config = dict(
    d_model=128,
    n_head=3,
    activation='swiglu',
    norm='rmsnorm',
    norm_eps=1e-06,
    rope_base=10000.0,
    bias='none',
    init='normal',
    init_std_qkv=0.0276,
    init_std_down=0.0,
    lr_mult_o=0.712,
    beta1=0.93,
    decay_fraction=0.726,
    batch_tokens=[8192, 16384, 24576],
    doc_mask=True,
)
Each number is 128 + 24 x the weight over its row's rms, rounded and kept within 0 to 255. Layers, rows and columns count from 0. Numbers have three digits each. The size before them is the row's rms in percent of the matrix's.

# down: layer 3 MLP down (transposed), 512x128, rms 0.0243, rows 413-511, columns 32-63
# gate: layer 3 MLP gate, 512x128, rms 0.105, rows 414-511, columns 32-63
# up: layer 3 MLP up, 512x128, rms 0.0979, rows 414-511, columns 32-63
down413 021:108128114097102128139147138130120129138108119118085105115117136126081114120132116151155110141146
gate414 085:105122126149111119113153109096154139153106152141143164086155128137119167110153168150118112114119
up414 072:111135081164123137119148172083122131182111117140117186095115113112120129112122148146123137106120
down414 087:117129111123138136130167144126099106167127146108136161124116149097171105124095076131108128112129
gate415 055:151100102106154134133159156129150078152097153153133157089118147136140139185148110106137136117150
up415 058:148115154128134085161117105117186142167109173128083131141105086106164130154102149124131158101181
down415 064:147110124155147105173103131121135108133149111128122172123138091130144117137160107088132108131120
gate416 098:099120103138086137179160135176135185119127133103158138136109124138145141132149120111118106115121
up416 095:153077116143137076110126086159141155123120106145124110098121129161135163112133067139097171109115
down416 097:138152107087183124117123121165117095143146095118096126103111109144121092115109145148120065120081
gate417 124:140163085124107113140093115107124161116107108151161134141172158107123113153103110160122101123110
up417 121:130106108137130108156076119130084130093117142082126135102156134147107127123093126116132123112141
down417 118:160121126147114090159084103083099112127098132108128152156122143105165125127080165200138118098085
gate418 092:099110139157141125096103138123116125147123116113103113106129134113137150126138132118129133135092
up418 093:106116114114126129135129101171175122126154133097111105123097095140152117174104166126132123119164
down418 096:136126136115150119144144123069153152125119088085124114142098146126108110128146116109123152153138
gate419 094:095150104129110118126099168117087086137151127131127105101090130162134147129132144164122159123100
up419 095:133119098158151142161143123136109139113109112089156099133152093137132124093139131127119106113123
down419 096:154136095126123153094094176121142134136150140142138103094109130127153114131129125158134121190151
gate420 093:094123130091132091098140118129132164132106181130151136162137097136094125132087120118148119147115
up420 103:167129146102138159111117085112111118112105049134137090106165103130122128091153155156144113144153
down420 103:132139143124074113116142108117150130111136117072164117129159093169143092101112121129075144135116
gate421 116:117127090123117141104137182135096153128121125178131135152109100105123102135165071126109119096086
up421 115:139138116166147109137102094149091127112148109126125124130100113136128162094160126141165101137120
down421 127:127149138152161112113090143205118092159148113138127133125130080122149151101077153094083089124130
gate422 099:116153091126118098163087103118108120136125112106118123140166149110142179159104116084144123105104
up422 105:135135095095120096145136121147109137146139146114098105078108122148178095125173127120111135165129
down422 105:086094134145077134112125130169119113080127126106137090129133142134118110138124150121142122142167
gate423 102:124144166109112156152137154121164104127138153120154128148112122118116128136128132131110173144119
up423 103:138124122090144120141134136098113125143105090108130144147136126162110114102103085159146102111121
down423 100:124133191106087110132148150155166085167068121093126096140120114123160109107158114180103171155126
gate424 103:140123123155145108136123088122119142141108098120111133128146138114134151129183075137140114115160
up424 101:134162125165132121125152148154119158135128147170094061185152146109060114114108159106109100124140
down424 096:135081126125133134160178148121117091160158114109171113172119151128121083147159112142149117089148
gate425 021:171139130119115140135128134126105148121132172105101070124143118173116147097068125148093122076111
up425 022:144127106132122140101158097157098138169158188147119094104120084120092143094066120121104137107113
down425 024:099145128091128113139129166138126102109113167143175146105143129170133138136152104121114128133116
gate426 117:114174142123113127114136114142093108123111092165106104155160159085144123140117082119151129131128
up426 127:132120137119119166116149151117109116152187146148120125172149120120136099104146108176135096140103
down426 108:106111148112134156119136103127125127165156108094115107165129114093106087162138165148147126113096
gate427 111:139118126094087160135105175095122148147113148130141156126135112155165119105166128093133124137103
up427 100:164104102076167164132102107134182139093156111115151089147141122108136096101127119110112131147122
down427 107:168111111119150117141091125147132135114127149144134106152147086143172137081126106130090107100114
gate428 108:133157111116141124144129126117130126147121115143129103172123160108120112133115157133142098088168
up428 118:137129108108111146116119103158146149157097117100101102132145128125131143120125152146105061124126
down428 115:079138120107122146087116112122142106136083112106128124162155140121115125120113088110154098104092
gate429 110:161141131132143121157124128072153099086123122113132171138095114101121139122139100093103138109124
up429 098:125128159131120122118155163137089087162159100146109132131158111090157106133155138097161108140131
down429 106:148174099120110064082089107129122128109148193100170136155127131108132141137128097097141093116131
gate430 112:169149133149131135162109132127165147121095148082145140155136118183106149159143153126150121139114
up430 107:134101114046147124161114101116085150101127126070120156144120136156126126152105132165095116120111
down430 110:107157121188122120163130117079144118178158128095146109162158099135098137159135169147157127087136
gate431 068:135115116090136104100095117154085137134110145085109104107135121187194134121134141180176124103139
up431 077:104121140118115149145149098111140118167127130137158161146134129116101158123113144082073127153125
down431 083:104127122103123116136126135141164125088159169116173147119157161100113110127091165085110134072136
gate432 116:134153153119151162109122128088087156115155137065152148107144156140101108118117150137172104082147
up432 116:132129125129070127162113120076093063109167124168132123161158119118079155171137161096120146129119
down432 114:099132112146066133095130068159132121109107116113111135133149126149168098141131116123140084123123
gate433 122:150118119161144159114151104091107107173119142119144141106126114131098151123083159132157099155153
up433 120:109118127113160105124156147115142085117118144129146115082109087105157149142130140152141149132139
down433 112:126138074089122111124124136164123117154133150086152137115145090166147067123150095136134133126108
gate434 112:105122139134111139146134112071139142159108122140144112112132078123142104105121128075107146112153
up434 107:115113128161102082147125145119119101129129099109114152133082157112096155174144103091085107121101
down434 111:132151094114131071082113128149080135109122147099095141147145176121131104131076143097120122104105
gate435 101:142137132156086165138113095127136164139144114139157138104150123165107155107141128137157111117104
up435 103:113119132170133140130131150146108114154129161172119086159151127102105180098126112110122120140099
down435 102:108143095129145145168110102126105118090153167134131102137144122124118100188171138115122079115142
gate436 073:140154128102141117154116116153123123131101083171142125138105102098112129142118133154151095082142
up436 083:084166142068127085137119125111141130132139129130107104104164136110117141149156129107176179121128
down436 084:156153136146126115104116149161115139144157095115157116124157102141116137182142162130151102188124
gate437 083:136166138158126092147095166112108125106119142128142089136113074105134084156117109135117133072118
up437 086:102132112108123173146097118135087132132108134112123115107121130093167132101126153079091172146102
down437 086:109170136138110194172142136142128146132112102087149110126143120127108171133131129130130107117111
gate438 088:143161134126150123149147105160114140140116145154213117145112095087083099142116086125124084095127
up438 090:155136164127144129144076090131124111081165143138129121161164153123148163160123135106100146175109
down438 101:136116119146178139171093099140131136100161139123178139110084125122131113121113107119130122117134
gate439 093:124128082113111153130181113135151136136148172171143121156161123156118123128139121162102122178124
up439 090:147132117053125096117079105122131140134130139096156121148096132086127093126114132188146152098090
down439 095:097129134121126137126143067123122139163131153149070119203166136150138118118113156153152143149125
gate440 090:129130144111147141120154106117111144060137153088188132132111135128053137128113099115148099106125
up440 088:139087106142121118154145121161128094176081114148099135092097173116128153079148100147110144134132
down440 098:096126103117098135092125138130113118126118142156109119134077167119101116106132154179106155123139
gate441 083:133162147155098114095133102113115131162120108130126130136133118106105154145118151120128123136153
up441 089:102148099141125097144133101114074150133172141119120104110114143097106144137180152123154129103137
down441 092:108135138089084145114126107164105151111139116118145077142118129128113081110120154114117156141122
gate442 121:123135117118144115127104100103145103131112124059097134103138112155143143142124155103147146126107
up442 115:071138107140165137113179118104111090123183150149159130139123124112133104134071152092185159107124
down442 119:123137101115143119083121116135129145131090108109108114152140153133169163108143126161140104125134
gate443 034:136134147097122117118157145150131074137126138111120149134176097150193099128114126112115133119108
up443 034:144099113129149140149107120116137150101129117134125119129093167112080149107131102159129141157126
down443 044:134090096135094097119102113036108140142119143133098104122090124113092140111093071147122131140164
gate444 116:128137082105125146155140128114096150117137131101139137136131130121138085104145070134116094088172
up444 112:140182139124089093100130125125160140188100097120107138158147161138118140123112123161145137159125
down444 106:152141154102140163112093129095165129129156094130134171093145107127163123120145092145094070133126
gate445 101:180115156153119128142127115087138143140092120147157124160125152119123140138184084101122102099161
up445 099:131117164102105116141062150155144135156140116118122134143225136153144088144087155128106139150116
down445 108:120112162129119156124111152079088102117143098116157080136149167121136114189131140109107099104126
gate446 105:085115132103155109111126119115132135126104089146117134090118136090140121097125121085059128134178
up446 102:155141119155155133127120160159128149130122157101115139140160128125147124156097164113116135087149
down446 108:104127132107146113140104128113110122093113140111142127098090144125128182132126102090151146107138
gate447 070:113097098176078171099128131110096154140121137154142101092094143113116144120167117111123153095099
up447 077:082155164136139075151133160150128112142114092140124133171104199154185150136136115121115136087168
down447 078:145122146128128177148125092100143139146137143139175133080123091143098157173120124152107109181117
gate448 075:087152159078120098125139113124117172138109116170091094172112101176129141113078126144112148138105
up448 077:149174129118158104106094091127097135115123164123095140155112170115111110126099172163150124127156
down448 083:119123127128181105132119136131086152123160153148097118136053091146117129128098133174143143139130
gate449 112:109163108118125145122113158145123154113146132134119118085139124094170120116142129120126187098129
up449 111:141151126107078127120075170163150150135147157103110148113112127128138096133126155116083105148086
down449 113:120128118115144147064133106164123145104119086107127133121109118117119130136139132118124126125135
gate450 127:159162159143120088130151168081111143146168102183088128145107146133138123097134140131149177096143
up450 127:129106093142090082172109118102149092143147144153143121107132120105105185158176120128098148123124
down450 114:093108135102164144089118099185104156124116173117135139112112132133139148114083145110126111169115
gate451 117:128159131129110126162117137148106162100102119130110141153120111129171167123139126167103124128119
up451 103:134139169086142134128117130134124126151108120128141100110121119132084132147125149117110112140173
down451 114:164128114133122101175089151090107153138092099127108103135130145103098182118121118129178148163149
gate452 093:131118179086140128141113136163106131136121170093132144102124053112145130086145119136100128129122
up452 100:118096129167149113135116176164092090147136138106177115143142127110153128141141114106099130138111
down452 097:143145146122120121131150084120133142094106106146090141130129182144116114182105143112161094142128
gate453 077:144160120124111129118131183072116141122115151132127129124154117138148097110182147151124145082124
up453 093:084147145098133174114130139123139142123151122144120122152127128150146103096117138156160119116100
down453 091:138101122118075091090141120196174152111135101160106081126118119155155107150160119151101116143098
gate454 108:118161141108160126109123138184105158129174115136162100093128179140118149120109090117169117115114
up454 103:086125136129117160152139181142163107142136161106154099128111127163110168121113103070126074132141
down454 101:133143144094142149111093138102151096142115122135085124119127101160149140109143175142069180126131
gate455 095:106157122183097106127090125143094110129160154134135151129113123073134142110114128127149121157081
up455 097:135109135166135163137088149131116147106150108142121171101156111137110087126104142095121143120158
down455 101:134135099064122174163126120104113168125116102170152113122095152154147169112090163099127103129157
gate456 115:133116143089123129122133104045129156155139127135111104110131092083139126154103133129156116084161
up456 095:115149114127086159174141092088094161113131143139091151114145116150138126102158147085143134111103
down456 108:126115137151114151113106134224117113129093152131130112118084100173108092127132092148131138135118
gate457 109:122125106125138118147130123150127120104144124162097137133124130142125119109105106078098104102145
up457 117:116131155139113176152112125087141113102130132138091162101147110099133123141094124175126158101111
down457 112:142116161081154080090107099112129150136121124114136134154128079125097099141117183102137152140101
gate458 116:125150076104153158109108127121125088147139144127147139154156074068098113152139135130137132112148
up458 109:143118126150154086128127137140116105130121158126113152128106133149147145154100103096150126144191
down458 107:113123109142095138106163162109089137138114107166101142092137126165123124102133141143139134133093
gate459 108:123144128130089152117085102130107103176157141160173138099102100143153116128123127161130098123164
up459 095:154114111132129099114147145108122098146124118133113134135153135088080086146162138145108153126077
down459 103:163116129146161125154144132149148152135184155097174161107157167105146118141130093143085127131158
gate460 095:145162112089099146152118124151095161101117143145116174091138111124085160119094142130114111158104
up460 096:129126092108127107156161139122167097172119154150160124118105119159130128133113139141145131133115
down460 099:117105133145157132128116096154111137125130157145141154164101115148096103159178106162159143112123
gate461 124:131089132154130100119120143105125176101105121153131118093141153190143133106087141135144161108078
up461 124:111154186139130115138131073151131132102101127109116116088090173150146169141109153132100080110150
down461 115:135123088112110127144067154149117151170130096126131173142125089117138163132152148127114108098131
gate462 101:130139116128115108158135121104119126091095155089080090144160153132149181162155101172141114142154
up462 096:130150173150094164111129107133111147152150141115127128130141142148159141084134158197186095118145
down462 096:160127118128125139117121129091126139101151138132122141111117100110065115124155123136096115134116
gate463 100:132130094118075125146142136125126095133110138152121119179141161130173108122153128160095147090117
up463 103:155145141138123148127162144161137124098149106134113109130107117103122139113132121135132132161109
down463 101:091145155118147135120123114111122136133104101121089109131101110159113161127177104109171104132130
gate464 126:051116125144081150129113110116159102104136147111148160125140152180103092142125102127126159136127
up464 129:152164113144148118116091148132143138144153116083128162103179097169120103084108159138136102086139
down464 120:135136164126097068144166131085078126122163111145123110129095140120141149118133129139129114103157
gate465 065:138105155097134118109120123144108079143113142132176165143091123118157136123136093140113118119108
up465 068:104103148090111141136135146080145091127152134142157090168133127163147147173127101128112139126077
down465 068:124144165127148154149136123180112112145146111142117131184069100104147131148130151119095173128116
gate466 118:109138151145127115142120129129169155166161108172112134122145140172145134179109114126143166129167
up466 117:107136138075152107146094155104116101178113123106151113134163119090100162149119123116128154136096
down466 107:120112166151096150135141123091155153074127112138140137102097136108099158116067149115108163153115
gate467 113:177128074108152126149106100118134167143102126121117140150157160175110151155116153132140139103166
up467 109:141106116123123197163122127169142166094114126141091142126119127114153133124110122140153117120118
down467 110:117130149115124127109135127127136122120145177112114129129073114096119160141097149095146125160111
gate468 089:135145145119152126132146107174157172122128125084129142174143113158111086132122088116148126097134
up468 095:146091170097155121093121138153149142110111165092127131142189135147133089134133118098156078137128
down468 097:164115110145138130093154130167106146160130141112153172146142092136135090114120117070113145064114
gate469 011:172102130115090151166125158102125114092122102129145137111110195138149189160113156141149157115121
up469 012:180136121141070121181145115114129109090118127120131126103133120107152132112068147121139149128084
down469 011:141149141092141117106105125158174121142103095165107157147126120144125130154132170106144099141121
gate470 118:092098118120098115147107138125164151128072127112155136097126162134148141128152137082152147141150
up470 119:133117133131157162100175089144127088109097169126101134115116097131140155099100121075144122139124
down470 111:147109100156147120116087153169163116139120124126150071142074097151073110126138127151135135111153
gate471 109:176150157159135123137143152079100142142123139138140118161151138149089095168106112127157139132153
up471 117:135106121110142133094110136131137113129124122091131105115099116101121150104067117158155117115123
down471 109:111129109161180166114129146152103118116090162124151118145138089133128162152117099145119137136127
gate472 103:138103137150121123144150087105095138127121130152127121109145114119142120083116106126126093128091
up472 099:150106122134109127084115133148107125121116119114111124114126094116132135128095145122154146165135
down472 098:130117135177140153103129102125154151088113118110148094142122140153131131107097137143146122136066
gate473 115:075165130137085104105103137103090157155128128085129119091193117146146120105120145146148081119139
up473 106:147150150164150138145129113154155136102117128111107137147097132154118195154159119147121093137098
down473 117:159097147085144119185132104080128111136102080145152095187108140072151128100109148103126164142146
gate474 101:121137169096132104171094164131118132145123085117110164100136093115091138107126104114107120121107
up474 099:111115123090097136133104134161118096120086142121169167164118135109097147152122138101132171169085
down474 104:153158128116149098137117160139141140102120114129101130128143106138109118121116100176128125150115
gate475 089:152113117111101132114074125083111169165148127147121094111111145115167108162099153129147161180165
up475 091:157112114110109079137129141106135141137109108149079126114153138177156106111154121167114117149140
down475 092:131166115100139163119144109133175142155127163127142149082145109077137172102112148117143101105109
gate476 112:104176159128137114084130159119138153128124151133070103112122182171119121137156135084075141085131
up476 119:134096097112151121106149080171117149106112109119103137116143122114094124126107119079126172089147
down476 112:134128162079133105174114179139132098138162131091092091163113121101116131131111149168128124105133
gate477 049:100132144162106124102151139146089180076108119100125116165136070152139130136133125108141182118145
up477 054:113132146110142110122189128131128139111115139168143143174118145158120119125123146120131117157133
down477 055:138108142114111142175109122125120099159134105100172117139105104114145117163104122143144120124091
gate478 116:089101141148148155127124167125184115135102137135090180143150147158131131138128102159090134150120
up478 103:099125165124145151162151132107107130139091144135094091126134153140105105109109176108131138142112
down478 098:146161137124109130120082094124157155094106124113125132150095142116125111126112115134146106150114
gate479 099:123149099157184150149114089137135154142108136131091082085184078137113137155105126145153188112101
up479 099:126150132113162159142111100118127144120118084138120077057103087122095086163119086117119164113137
down479 104:146137085153126137122144108099134138159116098173114118118113090160074114111129115118130147134165
gate480 081:124117076147137098139133157115165166146138131102153141109125126111147105133156155165160113143154
up480 080:144125132164110081122123141133091119141110115157138113143132152162110148117099106102078121090139
down480 090:139126094137091160105141101159104134145106135124108125103080113124108115120178138121184097143174
gate481 106:128107140141172104103078110170155126147174151125133109111155143149132128136113123105162136143119
up481 105:135132108151156079127149117166148097121134102159117150034100140105138121147091111087113105137151
down481 106:140115124103089144113142112142148135146113129168105162148119176126136131139138143130056118141169
gate482 140:106141134121086138126170129053138143157156116112131148126121105095152128135127157105126155111157
up482 128:132146125162131114120134134125159158138159144110130180120115133141153120152163103111157134100156
down482 121:148122101104131138111116148140118137126099103142145160151128117153124162111084130150107137175117
gate483 118:150115141195155111132149116124133150122123160156138177118141146172086141158121129156133128137108
up483 102:140140086148138100117172131089117139111174137163128168111132134170114109132157153112143129161137
down483 113:104144148058121095133117163119121134149156129115149124093120114104136100133158171087140102099157
gate484 104:111132147131128125139150105138147129118116111142098131136143114153108122101167109112096132129148
up484 114:148130141103158158125154102143162166098071102139118166143129108133131134141140139127107138090136
down484 104:140107175147112134163116123171114100147123085128117096156091095136131095124141111205173140121119
gate485 109:107140131103167129121179119136148112132129129131158109112156120141095144122140156173131127111124
up485 093:125111163102111160127161084162121093128135154131087139179165128116124100096127135121132131115179
down485 108:143107146124150128136151139127140181130143126109152155128094119112118158167119183140141165141080
gate486 135:092156131141163149171122148071151134160126148098154124139114152080140142113126154131167148103106
up486 128:091166096143150160155097155158155140139116155108147165097128112120115128162108115176179090158087
down486 148:103154127112188146166119161154105117145137176096081157129128124082119110113138118157137130152131
gate487 082:178136128138110135149086089177093108089114112147179141154106108102120116135115129140128163128142
up487 084:120109151100146134125153133131156124162113095147118115123125111121104126130114107108126153104157
down487 086:147127085115125139099102101106144141139135177105121118132134141121126126068135109105146150135132
gate488 024:110134114094144095135080127123096107107103090122130150147134155110149105114075143094142107145158
up488 027:160157148098125125136098141106081137141159097114152098117159127135131165167139091153119141129134
down488 027:126148139121113135164140151119119098139157114111125064143128058136147145137136132163117142117102
gate489 124:109119155122117154101105158098086149132083104073136128130126150137152088177172147145098100148120
up489 112:133137177116131106142095098115120105137147153127133152124081142100148115112130139152140178131128
down489 118:145105129114182136126114111127149160112115132113114100163125100156165106155127151108105089160115
gate490 117:118134119110129103145135141153143090138094170100133145162130115151132136147130167150127153133120
up490 103:144140102090159097137095128152135129118105099136116143125157123126144099113110121117126106125147
down490 110:152157127151149132141106151146118129134099115132159130131167126117134170104123131112118098106109
gate491 124:099165122119136126099095119114138141157157118131120157121108106078127076130084136140169122117161
up491 122:146105103164147101122081138116156095096160137168118116128158111100139126153107150168098107146125
down491 122:149090143105131090104129174074107103099128111153150106118124147160150115175169120128097121111128
gate492 117:159167125098172111105133114115171144141114153096131145141148119132176086112107149122163116091179
up492 110:126144141136142131103156119136077155130114121138142079149118155140109122126131133115118113095159
down492 109:116159117064162132088139136136119111159135136125136125135160115166116160112092149104100106142156
gate493 105:083125160158120132127152132113140121142133201137172097147123118179117141126143118153126111133148
up493 105:138154118135126152115141125083140102170111121120135109095095137131139146099108141109113158156118
down493 107:119144128125118125090144155053101141143164103163157117118133104148163113130158120133135106166124
gate494 118:153196143140132151120157101140094162176134143131144083130140183127116112143145108160125103136147
up494 120:092131166121131147132104117126151108127152112096132121104151142080135149126144195077149100131126
down494 127:124088143140110116147117136194142136100145164139092190082135087085163140130134142114099159136097
gate495 105:122179135127157129118104097065159147129105165172148141127109114089123078146119142125142129108147
up495 109:146115163106131130111146110096130138139108150167165125137081115126079130084111145150137159143104
down495 114:132169117139126125134130146106134122082140075107148107105089143133129125132114139073111166139125
gate496 087:134119112101123153076146137125119142138139114127144131131110096112162126129128110127094127153124
up496 090:131138081156105084180095131141153099133122118136133118133118119117138108181118131130141148135129
down496 095:108127147131095110159102116138106139164108155136096138126137149143083097117115176125164139077138
gate497 111:140123130111131079124093118099157125145171136138167119103109164150133126097132082121098085140137
up497 113:118136149095142101066127123171108118099145083094121142182149120127113083047127135140132141169153
down497 104:151111087142104116172062157132108094156124138106153155127127091109138139096096142168120100096140
gate498 108:132155094139088081112103131093090180098133129141162155092124169119100116157103124114151080130149
up498 104:096094085106098079159060125130109123173123143100139130112147147130154192146156111135132108143133
down498 110:135129170133125114142138133127092129134126121146140143169139117133146112114109133161158135100157
gate499 102:075106131145109107115092109112130102130142113147137094179096155130143116118131107105086137152159
up499 102:120124125133130126131136101100132120180133132128089151104133156116147086175113172116186141126142
down499 105:103114119098146127119140116068132134114155147126141118132115130105113110111165138095091117114112
gate500 111:126128151132096113131105116143139153123141141112078124098162112140099132137105187096114105125110
up500 114:122160115179156112181154089137114141145163118093126121089093121137094146099132111136072128112119
down500 109:148127143145173120158141137161120114091142109136141098140157135140101157141147127132117113130146
gate501 100:100150135145155128116102134138185114090092149122151131124152158092113167106114136182107109152155
up501 100:113119138140079160153178100144103141105122114130103103180117072133160144129143096118168167120123
down501 105:102126131130126125125136177133170128145152127122102184096143124141119107138103075152127123135173
gate502 108:121141116105104135145148087160130158159143172152059097127096090167139114174180103148141154147113
up502 104:156146084129146138147096139145096132161131151124157148178182130135062119128102118168096125111163
down502 115:129109116066142142125114104071112155136152126143115131118096160167089099165145095092134136173146
gate503 102:133141139117174079101156103131152175149110168181096138178146143161104118112133141152140115109112
up503 102:147122139128133200143143115094127083150117104136082175119166137120114126131117120153162122136127
down503 103:138125160157162112131148113106133130131157105178121181120139121085113132150090146134139080100100
gate504 102:127122111109143113143105152156110105118145152137141101136100062064104155149137131085120115105092
up504 104:130153182127104124137138134128134131086088122118126110113113073121115152107101141150137141128156
down504 105:141092146170134146128131116132145111170123149117152119134109131143126099113108146146071146121142
gate505 103:121125153119160158169143141130172099134103128153108140130172121113152102134129143099042134115110
up505 103:111131154145130140126170163083115139139155137123090127126108166140116130129172133127105107088088
down505 110:108161120106119117087131180116150136097098111183098154094081147140117139104155124123085130156149
gate506 038:148088110163137146122147077099138130103137164112116129140143071102162117079127101163118105064135
up506 034:140097087163145136122168079112138131117138161106106119144130059105161122077135104141119119077141
down506 042:100114104100120111145130152134129141104163132119089134156099099139075140129167138110088154128134
gate507 050:132117105092122137134110131141125088122149114068105126133115106111140157137140147104151174153166
up507 056:151116142097110111141111098079137143178126140065123104082078144100140133125153140124137173147153
down507 054:150138108133115098140099137173073098103178101117083151170120083133115136135140126162170134131122
gate508 101:124170118135097144124142131128162112117138118127108176150113123150126100154101112130126077130112
up508 109:121134139127136154164129114147128084153126133151159139140117129166103115107128189125124081126120
down508 106:140112114179124143103180128072163149126100153135093142097137138098091118113107109132088142155119
gate509 124:122128108113124096113123135085145118137179148129132100090101124098111152110154135106111149117166
up509 123:127149136179099089142138112100136120117121114131128106107112109108123072166106165136140112113111
down509 124:144133152136125150065080153099117141139090103134134104141192109139079121092110119160114141110170
gate510 101:167110136134096161127113142109135136128182125119122099135098127133174123154134154097134123107121
up510 108:137146132131153132146104129127120095141104136111166139103121142123139096156150152128116105093177
down510 104:098129121185096094113165142151160096134141159143153167174145105170123115121118089114146142143101
gate511 103:104127098136124093139127150151135130160136148149134128098106137136166144126154118137131144136073
up511 102:144119150175150125094126170117114151152156100127119080142109123163154162135144116116174121101131
down511 106:146119140100140148100108140173153123128132164150110128143124119173134142096124135158109092163127